config = dict(
    d_mlp=768,
    norm='layernorm',
    init_std_down=0.0,
)
Each number is 128 + 24 x the weight over its row's rms, rounded and kept within 0 to 255. Layers, rows and columns count from 0. The size above them is the row's rms in percent of the matrix's.

# layer 2 attention key, 384x384, rms 0.0237, rows 361-383, columns 96-191
size [114 103 101  96  73  75 108  93 105  87  89  91  83  76  91 100  83  90  98 113  79  80  85]
[[109 119 145 139 119 114 120 136 151 113 138 121 109 117 141  62 146 136 128 115  79 142 124 138 119 145 152  96 100 138 118 120 100 126 182  98 127 104  39 131 146 110 123 157 121 103 130 178 122 117 125 155 143 103 179  99  83  66 120 142 108 153 113 127 129 123 120 116 110  94 133 161 162 102 162 138 125 126 120  92 133 116 121 124  82  92 136 114  99 112 146 113  92  81 110 113]
 [115 166 135 172 148 132 125 112 140 136 121 132 118  85 151 112 156 136 112 159  52 125 127 142 125 151 159 159 161 141 130 138 105 108 141 110 103 135 157 141 119 116 138 127 100 162 132 117 160 114 131 133 159 116  87 127 141 114 131 147  85 126 109 139 146 135 156 127 165 111 104 123  94 139 102 161 142 190 133 104 140 178 117 153 153 147 130 138  82 126 132 154  54  89  96 129]
 [128 126 111 115 122 158 136 130 119  91 138 125 143 144 117 141 128 128 162  99 114 135 136  95 128 113 137 155  90 129  75 115 126 135 152 164  97  58 140 123 108 137 169 115 124 155 137  80 140 126 148  88 136 127  97 131 175  77 127 102 138 123 130 130  90 137 108 110 111 116 109 102 136 150 155 122 122 151 112  95 101 171 148 125 158 132 137 150 132  91 174 138  85 116 116 126]
 [135 103 124 154 125 117 139 113 149 163  98 112 120 138 153 176  85 123 125  98 126 149 121 121 145 130 135 125  68 160 119 152 120 119 157 102 111 155 158 118 119 142 122  89 126 140  59 137 143 119 145 122 128 124 130 132 114 152 113 130 120 153 119 150 134 174 123 132 145 121 111 131 165 102 114 184 133 204 133 118 115 189 127 134 166 122 104 141  92  53  54  96 132 123 139 146]
 [112 132 117 147  96  98 142 119 138 136 113 140 132  79  79  82 136 127 148 176 124 128 137  94 139 128 123 158 127 162  97 131 139 120 120  98 133 126 127 144 167 161 152 148 198 158 141  71 154 107 136  90 182 124 153 145 152 126 120 145 116 109 123 120 111 150 141 165 132 142  86 169 101 142 143 117 141  92 132 154 112 159 133 121 154 155 145 129 143 172 114  92 122 130 152 102]
 [125 144 151 147  68 140  79 118 152 163 168 142 148 122  85  90 119 141 141 136 149 105 106 152 164 121 139 125 100 161  85 108 167 138 138 115 139  99 119  97 153 128 152 104 140 157 143 143 159  93 111 154 153 127 144 146 178 131  83 133 140 127 116 151 101 140 168 150 140 151  86 185  95 110 142 116 140 127 112 144 109 144 133 112 151 158 126 133 138 139 116 128 136 129 148 115]
 [131 102 154 160 177  78 162 153 152 123 126 100 103 114  89  91 118 131 109 129  87 127 124 124 141 159 139 206  90  96 139 133 108 140 138 114 111 141 117 141 114 119  99 164  99 171  97 154 147 117 149 111  97 131 178 146  85  98 135 123  97 178 142 113 165 165 129 139 130 141 129 127 111 177 147 132 129 110 132 158 156 148 147 139 105 149 131 143  70 121  75 105 113  78  94 140]
 [ 95 159 186 109 142  79 126 138 159 145 158 167 119 138 151 145 161 144 107 165 154 117 108  82 120 144 124 150 124  57 154 147 142 141 118 132 163 154  94 121  90 147 121 121 119 133 127 108 143  92 173 148 120 142 149 129 129 132 104 133 145 125 153 141 151 166 121 120 104 140 116 124 137 138 152 112  97 139 132 128 112 179 139 114 149 179 115 111  76 149 106 142 128 112 133 123]
 [128 138 158  56  62 114 131 128 121 154 112 143 144 107 125 137 110 139 123 131 108 148 127 106 111 131 138  39 110 121 159  93 145 123 126  85 137 114 169 140 134 120 135  88 142 127 146 121 128 166 183  96 124 129 124 129 121 119 153 141 175 100 126 145 111 107 125 112 139 119 128 171 137  78 107 163 101 110 128 145 140 145 144 114 114 153  99  76 161  96 155 101 124  79 118 144]
 [121 123 139 103 116 100 125 139 125 121 166 160 104 116 131  61 104 124 155 153  96 143 126 110 148 117 136 110 132 102 159 163 128 137 168 153 156 112  99 101  86  97 113 113  95 149 132 121 102 137 148 158 110 152 155 117 157 150 143 142 133 118 155 107  83  89 118 121 144 113 125 155 122 106 139 138 109 134 149 118 109 154 129 120 124 122 142 130 146 135 120 145 213 113 194  94]
 [108 112 141 119 128  92 142 115 118 146 176 156  92  94 161 100 145 147 105 129 151  87 147 121 136 114 146  95  99 123 161 136 132 156 118 149  94 186 118 118 155 110 137 150 113 173  60 132 106 128 161 199 126 129 117 162 110 139 124 131 127 112 116 132 153 145 142 163 142 112 140 104 113 115 141 155 131 151 118 154 114 121 152 142 106 113 104 129  99 114  97 154 124 118 136  91]
 [141 125 122  64  49 129 138 123 127 108 149 160 172 109 147 135 111 135 135  99 177  88 140 136 152 143 114  73  85 148 104 159 159 111 191 149 110  84 140 135 148 104  94 118 183 123 148 134 110 132 124  94 164 133 144 120  82 154 154 137  85 128 123 128 100 120 128 101 132 152 112 170 138 136 117  57 144 122 136 136 107 131 136 102 108 149 141 136 124  76 122 129 171 160 141 154]
 [161 147 117 136  71 113 120 166 133 121 158 146 167  97 121 155  99 153 133  91 178 144 130 118 134 159  97  86  91 177 104 174 120 135 146 133 140  89 133 130 159 140 129 145 165 127 138 128  89 123  85 112 182 151 162 111 114 157 114 143  89 136  68 133 103 111 132 141 133 162 111 138 123 128 151  75 127 112 118 121  82 119 144 147 146 139 108 109 189 112 119 128 178 160 153 101]
 [146 155  79 105 175 168 115  87 104 124  59 109 147 158 163 143 142 114 119 137 139 168 122 139  80 162 105  90 136 110 117 130  82  94 137 177  98 111 145 171 121 125  77 169 135 106 107  95 110 152 113 135 137 158 112 161 109 136  87 128 112 130 108  98  81 141 152 142 100  88 140 141 156 126 142 101 120 146 156  86 158 139 129 121 100 147 105 129 121  89 139 122 136 124 105 141]
 [111 139 167 112 177 132 134 128 158 146 147 118 101 102 126 116 132 135  90 129  81 115 123 146 137 111 139 186 123  88 131 132 153 156 114  90 119 177 150 122 133 121 152 124 112 129  69 131 129 114 159 138 118  92 119 125 133 115 152 101 137 152 114 120 179 136 105 156 121 112 113 126 115 146 164  94 124 115  87 163 111 130 103 124 130 134 133 133 123  98 134 136  71 112 138 121]
 [162  95 108  78 157 181 125 142 128 103 149 146 108 126 133 134 126 128 112 130  60 140 120 168 120 144 172 113 117 162 120 169 114 154 123 131 128 130 106 108 129 139 131 149 169 145 138 125 107 113 143 125 133 123 113 188  60 174 137 120 110 124 118 108 102 122 154 115 145 121 113 106 133 132 147 118 113  79 103 153 126 125 120  93 191  92 151 149 160 143  82  91 105 153 131 131]
 [136 114 137  89 142 114 131 122 126  58  89 123 138 139 151 140 156 138 144 123 122 142 147 121 131  99 141 122  82  87 141 121 120 132 104 162 112 128 126 127  86 148 153 118 141  79 105 107 141 127 124 123 147 112 154 158 141 140 186 102 129  94 116 142 123 115  58  76  98 105 168 134 143 132 149 167 115 137 118 109 175 151 154 158 154 119 125 123  91  97 160 102  88 130 111 164]
 [116  48 108 109 108 132 129 157 143 142  82 105 129 118  91 124  96 143 120 123  95  81 138 136 102 143 168 124 103  80 158 125 110 182 132 129 145 138 136  87  94 147 114 146 108 114 153 123 111 118 148  84 131 170 162 121 102 105 177 137 146 139 125 127 129 100 109 139 135 155 125 138 161  95 132 103 136 143 131 115 150 130 146  79 145 144 118 132 162 148 119 134 174 146 101 125]
 [116 127 103 142 139  82 138 135 144 139 143 136 119 143 163  90 118 118 114 150 115 130 111 110 142 139 173 129 186 179 127 127 134 148  99  87 117  86 120  95 127 141 103 150 174 127 131 129 133 137 153 100 156 113  79 133 116 115 137 133  97 128 150 118 115 134 154 118 128 138 141 136 115 112 129 119 133  94 112 114 149 146 102 136 106 134  93 176  78 115 152 100 129 105 145 150]
 [116 145 120 187 174  99 133 127 129 122 118 105 130 136 170 138 161 140 137 150 148 123 173  95 124 138 105 127  97  76 154  99 132 123 156  63 105 187 126 147 142 100 118 111 123 161  89 148 117 136 150 139 127 158 124 121 148  83 102 133 154 147 106 109 161 162 132 124 114 146 121 106 112 124 152 127 130 171 132 127 161 143 136 171 112 162 106  62  56 131 120 156 137  90 114 136]
 [ 99 133 116 158  96 160 101 125 125 154  97 137 170  88 168 127 136 154 123  95 132 138  86 140 130 114 140  90 124 145 117 130 117 155 124 129 122 170 160 159 155 152 132 108 166 130 141 156 120 118 117 124 133 158 143  92  97 151 114 154 103 136 138 139 124 150 153 129 149 112 127 121 143 106 106 104 105  90 132 112 105 111 147 110 114 198 115 125 144 206 107 132 144 138 126  99]
 [146 127 120 118 159  67 113 146  94 122 116 102 110 163 141 149 133 136  94 114 118 123 143 139 148 144 112 112  93  77 117  73 100 117 112 151  88 130 168 132 170 126 122 133 138 135 101 136 125 148 125 144 134 131 133 154 157  99 173 101 118 155 119 122 129 170 129  83 112  40 167 162 126 111 145 154  98 155 100 133 118 141 119 126 140 136 139 151 129  71 164 104  96 124 119 118]
 [115  90 128 139 138 167 130 106 107 121 108 132 161 121 136 146 170 130 132 143  96 144 139 129 125 131 134 144 107 136 109  95 107 148 130 136 131  86 112 156 173 161 108  80 165  93 133 166  93 148 119  67 140 105  93 117 164 114 143 123 117 103 139 134 100  77 157 109 144  85 141 160 158 114 139 125 124 140 164 118 101 170 157 136 140 142 139 122 113  79  88 126 155 102 104 126]]
# layer 2 attention query, 384x384, rms 0.0228, rows 362-383, columns 96-191
size [ 99  91  86  77  79  96  87 100  85  89  94  86  80  92 103  80  96  85 105  90  75  83]
[[126 111 132 110 135  81 124 114 143 150 110 113 165 105  63  75 135 134 141 205 147 105 135 111 138 142 106 143 114 141 136 159 131 130 115 149 139 144 118 138 124 160 116 105 125 196 155 137 148  98 137 151 132  88 130 157 127 126 138 140 134 151 175 113 113 147 131 128 118 121 153 131 140  54 138 157 143 143 140  99 103 147  85 131 119 107 126 136 190 161 133 138 135 159 118 114]
 [ 84 133 148 143 167 117 104 143 153 176 152 138 136 140 188 149 125 157 147 112  97 154 143 106  66 116 156 112 143 129 169 166 147 106 117 139 133 166  99 117 101 143  67 138  93 111 110 130 117 111 145 154  85 114 135 115 112 143 114 128 132 161 135  86  88 159 108 157 165 102 143 143 117 142 135 137 139  91 120 113 143 141 141 143  96 160 148 101 101 203 121 105 106 116 158 137]
 [149 156 164  34 137 176 152 122 145 143 115 149 156 115 114 108 135 128  98 117 125 120 121 158  69 141 103  58 144 108 128 146 107 117 140 134 156 126 117 123 137 164  61 161 134 123 142  98 127 108 160 113 137 112 116 115 130 101 128 132 109 151  64 117 117 125 125 151 111 117 150 142 131 149 134 149 119 147 122  74 166 174 196 131 162 149 128 130 108  95 167 152 120 136 159 155]
 [149 143 122 115 156 145 152  95 140 110 118 112 154 149  89 110 137 131 115 135 113 123 143  84 155 121 151 134 104 153 133  99 187 101 125 132 129  93 119 132 132 126 204 115 146 151 148 140 162  78 120 129 141 127 136 133 136 138 170  95 115 118 135  97 116  93 113  78  99 131 138 121 100  95 157 120 111 154  94 153  96 122 107 171 132 122 137 144 146 164 135 109 147 119 139  98]
 [157 121 114 136 113  84 150 104 139 118 109 107 122 160 122 124 115 141  95 118 130 129 153  74 171  84 144 104 127 128 130  75 158 104 126 147 108  95 163 136  95 100 180 138 167 146 134 145 113  78 125 130 130 114 145 184 138 138 173  73 131 137 144 114 156 125  90 109 119 138 117 155 151 143 173 144 117 156 128 100 143 163 116 201 109 129 142 151 149 179 146 140 117 146 144  84]
 [160 118 141 117  89 197 145 128 142  98 150 155 120 131  90 112 125 125  84 128 155 111 159 149 177 153 133 101 120 114 116 150 122 113 143 142 123 113  99 128 145 101 152 131 131 125 152  59 133 106 141 135 115 124  98 114 145 108 153 103 108 124  77 133 117  92 133  86 121 113 148 101 111 101 101 111 122 179 112 165 132 135 116 124 153 118 130  97 126  95 141 117 139 122 134 121]
 [ 99  85 128 142 137 142 127 141 111 151 115 170 126 128 152  99 103 148 145 170 169 128 143 126 102 131 143 175 155 114 130 126 122 141 108 181 121 211 159 142 118 144 115 112 144 159 138 118 127  67 121 144  98 122 143 148  96 108 119 140 124 125 122 100 132 124 105 153 153 101 131 153 152 156 138 142 127 107 131 144 117 110 151 149 141 138 118 141 155 156 135 163  80 139 174 166]
 [105 119 106 148 128 127 109 140 126 130 121 140 117 142 180 153 101 140 118 130  78 129 131 112 135 142 175 138 108 144 129 109 124 142 132 150 136 139 111 132  93 118 130 192 150 130 135  99  96  96 186 135 124 159 130  75 151 109 113 129  47 121 125 147 186 121 143 124  70 154 114 138 126 209 143 117 121  99 121 110 115 136 143 141 102 168 139  90 129 114 148 103 108 129 125 122]
 [148 129 149 121 101 187 121 146 143  97 199 101 112 122 117 157 114 103 131 118  62 129 121 136 167 146 137 114  98 142 154 143 107  99 113 126 121 105 122 124 133 142 139 141 134 112  90 151 160 138 151 123 161 134 149 109 130  95 165 131 200 163 115 161 175 117 135 113 101  88 136  99 117 115 131 155 106  93 116 126 100 118 137 111 156  98  94 126 117 116 126 102 118 122 125 199]
 [168 147 155 145  98 178  84 118 114  94 132 134 111 119 171 118 104 124  88 149 142 151 131 129 186 142 104 145 124 107 111 120 112 160 143 115 102 120 180 128 157 106 162 124 105 137 123  93 147 141 166 106 140 135 163 132 196 131 153 103 144  93 123 165 173 150 125 106  87 128 114  70 118 133 108 136 104 149 128 142 155 165 155 125 130 131 120 142 166  96 132 124 145  98 132 115]
 [141 115 142 135 154 125 105 154 161 175 144 143 122 129 135 155 124 113 124 102 133 134 156  74 109 122 158 140 145 146 132 137 112 124 111 155 145  86 119  98 135 149 133  91 142 124 138 106 137 115 111 123  78 121 157 122 156 128 113 144 145 114 147 128 112  95 140 192 146 141  97 151 158 131 138 141 101 133 131  98 120 153  70 145 104 112 123 110 139 152 132 156 106  85 148 131]
 [141 121 108 131 182 100 133 124 125 149 158 111 126 105  76 119 145 147 137 152 161 112 158  98 139 162 137 151  86 159  78 146 126 122  89 109 143  82  79  95 153  87 133 115 171 134 111 151 129 139 126 140 139 129 117 168 132 118 143 139  91 119 166 188 137 106 132 144  83 124  90 110 141 130 118 125 117 130 119 135 118 175 129  90  96 143 130 104 119 145 144  96 142 156 133 120]
 [145 125 116  99 130 112 149 155 136 154  89 125 134  67 127 117 151 120 167 107 133  73 109 154 121 132 112 102 168 129 146 135 122 137 118 111 144 151 161 115 137 139  83 138 141  80 102 135 150 158 113 111 142 140 121 111 104 165  96 160 116 138 117 214 118 142 145 158 128 116  74 117 128 158 132 167 133 108 136 120 127 118 124  94 137 148 150 141  97 132 130 156 150 122 120 128]
 [148 100 134 142 117 132 114 109 133 122 126 157 126 110 114 117 147 153 132 136 138 141 148 191  79 148  63 153  98 102 136 144  95 134 129 124 100 117 132 134  88 110 118 114 141 144 116 109  99 112 136 104 107 124 128 120 123 142 126 140 117 151 111  80  78 158 108 105 150  86 173 108  94 112  98 110 148 158 124 149 125  86 132 155 108 159 145 117 107 122 129 131 137 134 143 128]
 [117 134 136 168 182  89 128 126 149 155 171 121 118 113 134 110 147 133 176 142 118 133 113 152 116 110 140 118 139 102 131 146 126 113 144 131 150 118 131 139 150 145 144 118 122 119 136 130 125  75 112 123 117 108 102 126 129 135 123 145 116 140 138 118 136 102 139 162 117 121 140 118  97 106 104  90 152 171 118  94 148 127  79 110 121  70  93 112 163 137 145 111 136 151 170  77]
 [126 119 138 139 147 111  97 157 128 135 141 135 117  89 129 127 136 123 138 114 106  69 120 183  73 167 128 132 132 140 172 154 117 127 136 132 163 162 107 115 126 146  82 110 120  97 129 114 108 158 129 110 124 110 119  94 123 154  81 153 134 137  77  93 123 146 200 171 171 126 134 136  95 108 110 109 146  59 137 122 119 155 119  67 146 142 121 140  97 115  84 110 119 111 127 124]
 [115 172 127 189 137 118 139 131 116 123  94 149 150 158 134 180 113 103 123  83 129 114 119 152 148 140 119  63  96 149  93 127 151 143 137 112 134 100 102 119 108 110 167 140 112 109 108 129 116 116 172 149 133 132 128  81 145 134 111 134 113 116  86 139 153 133 148 131 123 134 110 151 133 107 116  97 157  81 116 156  79 145 155 116 101 112 131 131  66  97 158 112 115 127 117 123]
 [120 151 183 157 135 190 134 132 116 160 123 128 118 109  55 131 157  94 159 143 146 147 148 111 113 160 159 126 133 134 125  96 110 124 132 120 135 158 127 148 138 127 143 137 103 107 142 133 111 128 127 119 140 123 131 139 120  78 144 142 137 131  96 116 192  76 132 152 109 150 123 148 132  46 133 153 131 160 153 125 117  83 145 144 134 102 102 103 151 152 135 144 143 151 114 157]
 [141 146 139 105  81 141 120 109  99 120 101 136 132 129  97  95  47 134 139 133 176 138 138 124 130 147 111 140 107 149 136 117 145 126 126 128 106 190 124 137 139 129 190 137 121  85 130 100 154 147 159 115 119 122 131 130 141 176 133 101  86 101 149 137 119 148  89 124 100 104 110 124 143 149 118 140 117 156 136 158 139 163 180 159 148 171 145 155 161 133 112 134 145 123 130 190]
 [ 93 123 121 128 138 129 130 132 121 124 129 118 127 151  96 153 142 106 122 146 103 111 149  51 163  99 140  89 132 159 129 100 146 148  74 116 130 112 125 124 128 141 171 164 167 144 115 132 151 117 102 149 143 112 128 155 160 135 123 121 103 127 172 190 115  97 116 133 113 119  69 131 135 153 146 153 117 150 147 110 162 137 113 149 120 143 135 171 115 143 146 130 127 160 127 138]
 [125 135 143 149 143 135 124 158 148 162 138 100 134  83 143 104 175 112 140 152 109 110 150 153  86 136 131 156 191 134 150 167  98 120 157 103 155 136 150  96 152 125 100 134 123  98 136 126 115 143 126 128 132 173 110  91  91 125  89 166 101 150 120 141 137 140 190 163 139 120 120 144 102 131 129 122 120 125 145 135 124  89 114  93 119 163 106  96 150 124 122 145 132 134 126 123]
 [121 136 145 138 127 105 146 158 137 153 151  99 122 127 115 125 135 109 130 167 113 119 131 106  70 112  96 129 117 151 153 164 135  94 122 168 154 170 135 117  90 163  62  98 102 122 162 119  94 110 140 143 109 125 109 101 164 120 116 147 143 101 155 103  91  94 115 146 156 130 137 160 158  83 162 167 139 100 147 123 153 139 132 133 115  71 167 138 136 176 155 140 125 158 161 154]]
# layer 2 attention value, 384x384, rms 0.025, rows 256-269, columns 96-191
size [101  84  91  88  87 101  92  99  88  86  90  90  83  83]
[[154 111  97 117 119 132 110 102 128 125 159 138 199 110  95 111 141 139 135 155 144 164  89 141 137 133 119 144 102 121 147 120 151 147 137 122 135  84 142 120 152 136 124 143 117 121 149 121 159 143 135 140 110 107 162 129 116 115 129 132 141 147 176 115 115 130 116 128 161 153 156 124 138 126 113 163 114 101 167  83  90 152 115  87 135 129 109 140 142 147 131 147 189 116  86 160]
 [117 108 122 129 148 107 147 143 129 105  72  47 141 127 125 118 109  87 129 115 135  82 153 124 124 115 141  86  80 147 174 107 120 143 134  89 148 128 189 147 137 100 139 129  94 104 152 132 130 171 133 125 131 145 144 137  64 137 156 124 141 139 132 140 132 126 105  84 113 118 130 130 122  98 127 165 118 174 103 127 137 123 144 139 183 160 133 135 127 100 131 108  94 125 127 117]
 [106 155 159 135 125 123 145 142 149 110 151 164 110 127 112  90 122 141 157 122 131 130 124 146 158 129 113 140 128 132  94 125 147 118 104 127  93 192 136 102 142 119 142 132  95 139 174 104 100 101 141 171 144 114 119 125 165 137 148 115 110 137 150 126 123 128 148 107  88 136 154  57 118 153 119  98 150 161 139 153  98  64 139 140 101 158  89 131  75 133  93  94 149 126 176 108]
 [132 119 119  93 104 145 117 104 111 127 115 203 149 132 130 163 108 176 141 145 155 142 112 149 142 136 119 150 109 123 166 153  91 151 149 128 133 193 115 148 130 141 127 153 180 184 114 102 131 120 162  91  98 129 147 135 136 151  97 116 126 136 129 102 112 149 156 135 176 130 157 162 133 129 118 121 189  71 158 154 139 129  99 137 114 139  64 158 164 163  79 137  97 123 121 125]
 [156 137 127 144 146 109 122 100  94 164 104 147 165 134 145 129  97 147  96 126 129 145  46 125 112 153 121 109 136  99 123 159 107  99 152 138 126 179 138 133 101 119 139 125 151 139 125 124 100  87 142  96 148 156 108 132 127 132 114 118 134  99 123 131 137 156 128 143 140 121 105 153 146  90 129 105 168 140 102 114 161 138 136 109 148 136 150  92 122 162 130 137  87 147 153 121]
 [129 136 128 109 136 122 126 108 120  97 148 181 175 150 123 154 153 124 161 131 148 118 112 146 162 123 115 156 114 102 135  99 153 191 135 129 104 126  79 173 122 135 110 132 157 136 131 132 161 184 130 116 145  74 160 100 139 115 163 114 159 172 169 118 140 110 144  90 138 145 160 178 151 144 136 145  96  71 156  94 154 126 133 105 102 116 124 100 152 132 112 156 153 165  99 142]
 [136 118 161 108  97 116 141 108 102 132 167 125  97 158 131 135  70 144  86 130 124 156  97 141 135 163 129 174 125 190 101 125 104 136 137 109 151 182 124 143 115 135 117 102 148 121 139 119 113  87 116 160 101  98  85 130 124 106 142 155 124  59 124  96 138 168 148 124 153 105 146 118  78 129  83  90 169 109 126 115  89 131 134 105  97  96  99 167 130 169 103 119 139 139 163 126]
 [137 130 105  76 139 166 116 147 105  99 155 221 139  96 139 131 191 129 156 122 120 118 127 154 143 119 130 141  76 172 126 138 111 126 106 146  96 136 124 153 142 132  92 130 143 135 126 139 161  99 137 140 127 113 168 132 103 121 149 115 150 184 172 113 111 101 144 128 157 135 154  95 133 154 126 168 112  79 139  76 112 129 187 124 123  92 113 176 149 153 128 147 150 127 120 105]
 [135 130  91 148 104 137 127 124 127 131  89 113 145 133 134 146  43 125 171 114 155 117 155 126 149 123 104 150 100  97 144 113 150 167 111 105  99 144 147 113 114 126 100 137  88 135  93 142 147 132 128 129 139  90 159 112  78 137 125 141 133 169 182 123 145 100 122 132 123 171 162 128 143 170 149  77 123  95 117 116 180 130 117 106 136 147 111 166 101 121 114 145 109 159 145 119]
 [127 147 154 160 106 132 101 118 101 191 147 137 149 138 153 143  93 130 115 105 147 143  93 121 153 153 118 151 168 123  78 137 160 119 180 140 106 191 133 134 105 126 105 141 149 165 143 123  85 104 119 143 136 157 147 169 115 144 103 134 136  80 116 130 154 151 158 195 164 139 139 116 127 117 146  65 195 130 123 144  94 112 114 127 119 111  89 170 147 175 133 125 164 122 168 128]
 [108 156 158 121 140 141 151 137 142 136 143 108 114 126 147 120 148  78 134 120 127 138 183 156 111 104 152 134 162 149 128  94 138 122 156 141 119 135 143 128 200 112 149 121  68  63 168 146 111 169 164 130  67 131  82 101 127 125 158 122 130 146 115 128 119 118 107 112 126 125 147  74 103 119 134 143  95 150 135 158 117 101 120 125 118  69 158 144 101 148 147 129 150 116 106 106]
 [121 113 102  84 134 113 131 119 106 152 138 195 138 117 122 131 146 139 120 138 134 171 109 167 141 148 122 119 155 159 137 150 154 113 194 142 115 179 115 148 175 126 142 148 174 143 145  92 103  90 178 146 127 111 115 130 121 142 124 114 139 112 135 125 110 109 151 186 188 122 150 113 120 126 134 116 161  92 144 120  73 137 132 115 101  63 102 135 118 151 130 107 162 122 122 107]
 [142 131 166 115 129 141 119 107  87 179 151 165 116 160 137 129 138 173  85 130 136 149 112 146 113 155 105 115 135 123 104 130 111  90 117 134 123 191  99 186  98 148 110 136 140 173 133  84  83  88 126 143 123 116 114 145 115 109  86 137 119 100 125 129 133 126 155 164 144  94 127 117 127 138  99  91 166 139  99 121  91 127 134  93 120 104 116 118 119 154 123 131 124 114 144 116]
 [128 197  83 143 121 126 133 163 160 129 127  50 136 125 117 128 101 105 145 111 120  70 109 147 116 108 135  92 107 129 108 108 130 134 112 110 115  92 170 119  86 132 106 142 113 103 128 163 175 157  94 107 136 124 105 117 101 134 153 140 135 166 144 183 112 132 145  54  95 140 109 134 126 161 139 102  80 180 131 124 150 139 128 163 139 150 174 128 128 108 125 161 123 124 148 126]]
# layer 2 attention output (transposed), 384x384, rms 0.0184, rows 256-268, columns 96-191
size [ 86  75 106  81  88  79  88  99  98  80 101  80  77]
[[124 134 120 132 136 140 154 100 144 107 117 128 116 158 120 117 127 145 103 120 129 100 127  50 110 103 112 133 140 130 117 133 146 136 113 151 134 102 133 119 128 139 168 106 119 131 130 138 102 122 122 127 120 130 108 179 148 117 156 118 130 122 129  50 141 117  75  78 122 111 126 133 130 120 136 117 119 120 107 126 117 133 120 221 152 128 118 141 144 124 113 134 109 118 152 156]
 [132 125 134 120 134 137  75 156 133 178 138 134 123 130 127 128 129 129 129 126 124 148 133 101 134 138 125 134 128 146 134 136 121 114 106 116 129 128 129 112 136 117 136 123 132 125 129 129 109 130 139 128 125 140 121 129 119 138 105 120 126 115 138 255 128 119 157 211 133 120   2 131 131 133 131 125 133 126 139 122 136 122 134  99 103 132 125 131 110 141 129 127 132 133 135 119]
 [ 80 115 123 110 135 137 128 118 100 195 108 101 126 110 120 140 118 116 147 106 124 101 153 185  47 110 131 131 106 133 163 122 139 143 126 112 128  87 161 152 106 117  54 138 154 134 110 119 151 132 130 113 121 108 155 144 148 129 129 152 165 135 135  34 119 137 120 122 125 119 155 128 194  91 152 148 132 105 142 107 135 131 134  86 137 126 135 124 149 155 160 135 124 107 114 133]
 [124 130 141 126 134 140 152 113 136  82 123 125 115 159 124 125 133 139 132 138 133 132 127 104 150 115 130 133 144 130 117 130 118 116 124 128 120 125 126 129 131 119 168 121 113 125 133 134 130 119 121 121 129 129 122 156 130 125 165 110 108 125 120   0 128 106  86  37 110 130 208 133 128 127 132 130 122 127 109 131 132 112 121 200 116 134 127 127 123 125 128 137 132 126 123 135]
 [128 127 122 131 118 116 177 150 117  72 130 131 125 122 126 130 130 121 124 132 123 139 117 196 153 114 132 131 128 124 122 136 136 113 153 143 120 173 101 136 135 126 139 139 134 133 121 131 127 153 115 150 120 131 131 104 119 119 144 132  99 128 131   0 128 117 123  74 129 131 255 152 124 136 133 127 114 122 120 123 124 119 126 125 121 131 146 139 122 127 129 127 124 112 117 120]
 [125 122 141 123 131 146 176 106 127 126 131 125 123 152 117 123 131 141 105 123 137 123 127  26 120 117 119 127 151 130 119 133 139 124 101 120 135 121 144 126 120 144 179 110 116 124 136 126 126 100 123 115 126 121 119 170 132 132 145 110 116 123 138 109 127 119  77  88 111 123  75 130 113 111 144 132 126 134 126 119 134 142 113 200 157 135 114 137 133 148 134 122 121 121 149 138]
 [139 125 116 133 136 133 150 103 107  67 129 137 135 155 136 130 129 124 143 129 147 137 107 182 136 125 126 109 119 125 126 109 128 124 128 130 117 118 131 140 132 110 147 125 140 128 131 125 166 150 118 124 139 138 132 117 139 143 155 104 136 129 130  14 108 128  97  42 122 138 225 131 138 145 120 127 116 135 144 118 135 121 137 127 150 133 126 125 133 129 156 124 134 130 102 115]
 [ 96 135 152 136 144 125 193 112 118 128  87 101 130 159 130 124 128 155 108 125 125 112 139  50 108 112 122 126 140 127 118 114 148 139 124 122 132 105 143 122 107 142 180 118  97 142 113 123 124  92 132 126 132 111 122 184 143 118 152 135 138 122 107 140 136 126  55  83  86 141  78 125 151 114 149 135 126 133 104 137 127 121 103 204 115 107 123 112 126 139 138 132 130 123 140 157]
 [127 130 128 111 124 135  32 139 127 200 140 134 120 127 124 128 128 130 133 121 125 157 134  35 105 134 136 125 137 158 142 135 131 109 104 120 141 120 137 116 135 121 162 120 139 123 136 139  95 133 139 130 108 142 125 138 118 135 120 107 123 120 142 160 113 129 123 164 151 116  60 129 106 119 112 131 136 120 129 129 120 136 135 165 114 137 126 130 120 162 136 121 138 102 133 118]
 [114 131 124 136 125 124 143 136 109  85 137 137 129 139 126 133 129 123 132 131 135 124 109 196 128 137 146 120 134 125 135 117 132 128 147 131 122 158 116 141 129 114 100 128 123 137 132 135 137 134 125 123 131 128 130 109 119 125 139 132 119 128 132   0 129 129 127  45 127 144 250 130 129 133 131 127 124 113 123 126 128 114 130 135 104 128 135 117 130 117 135 131 134 126 114 127]
 [118 122 128 133 148 177 129 153 134 118 100 112 133 123 141 118 135 128 157 138 123  53 146 171 112 108 123 147 137 115 140 130 139 171 117 116 120  68 130 117 112 139  44 123 133 146 118 123 120 111 145 102 166 109 124 130 138 140 124 157 158 139 125 174 143 140 165 175 116 120  73 153 135 109 141 138  96 130 156 126 126 142 116  96 142 130 123 106 136  98  74 129 118 173 149 128]
 [104 134 131 138 130 134 187 122 126  84 103 111 124 144 123 121 132 138 131 129 132 102 118 174 129 119 127 126 135 119 127 120 135 138 144 137 123 124 131 131 117 127 103 133 104 133 128 135 150 113 121 125 133 109 126 124 130 113 138 151 136 133 118   0 138 131 103  49 106 146 243 128 137 127 141 129 120 119 116 132 124 113 113 163 125 118 133 114 141 116 134 136 123 135 119 152]
 [106 127 129 133 122 136 171 138 118  90 126 118 135 131 142 128 129 125 132 128 122 131 115 198 143 125 129 129 128 131 131 134 131 126 150 130 130 156 121 134 130 122 107 133 124 133 126 129 139 139 124 146 132 120 138  93 109 128 130 146 129 127 121   0 127 136 120  71 130 136 255 133 124 131 134 130 120 121 131 127 128 119 122 135 123 122 136 110 142 119 131 135 126 125 118 136]]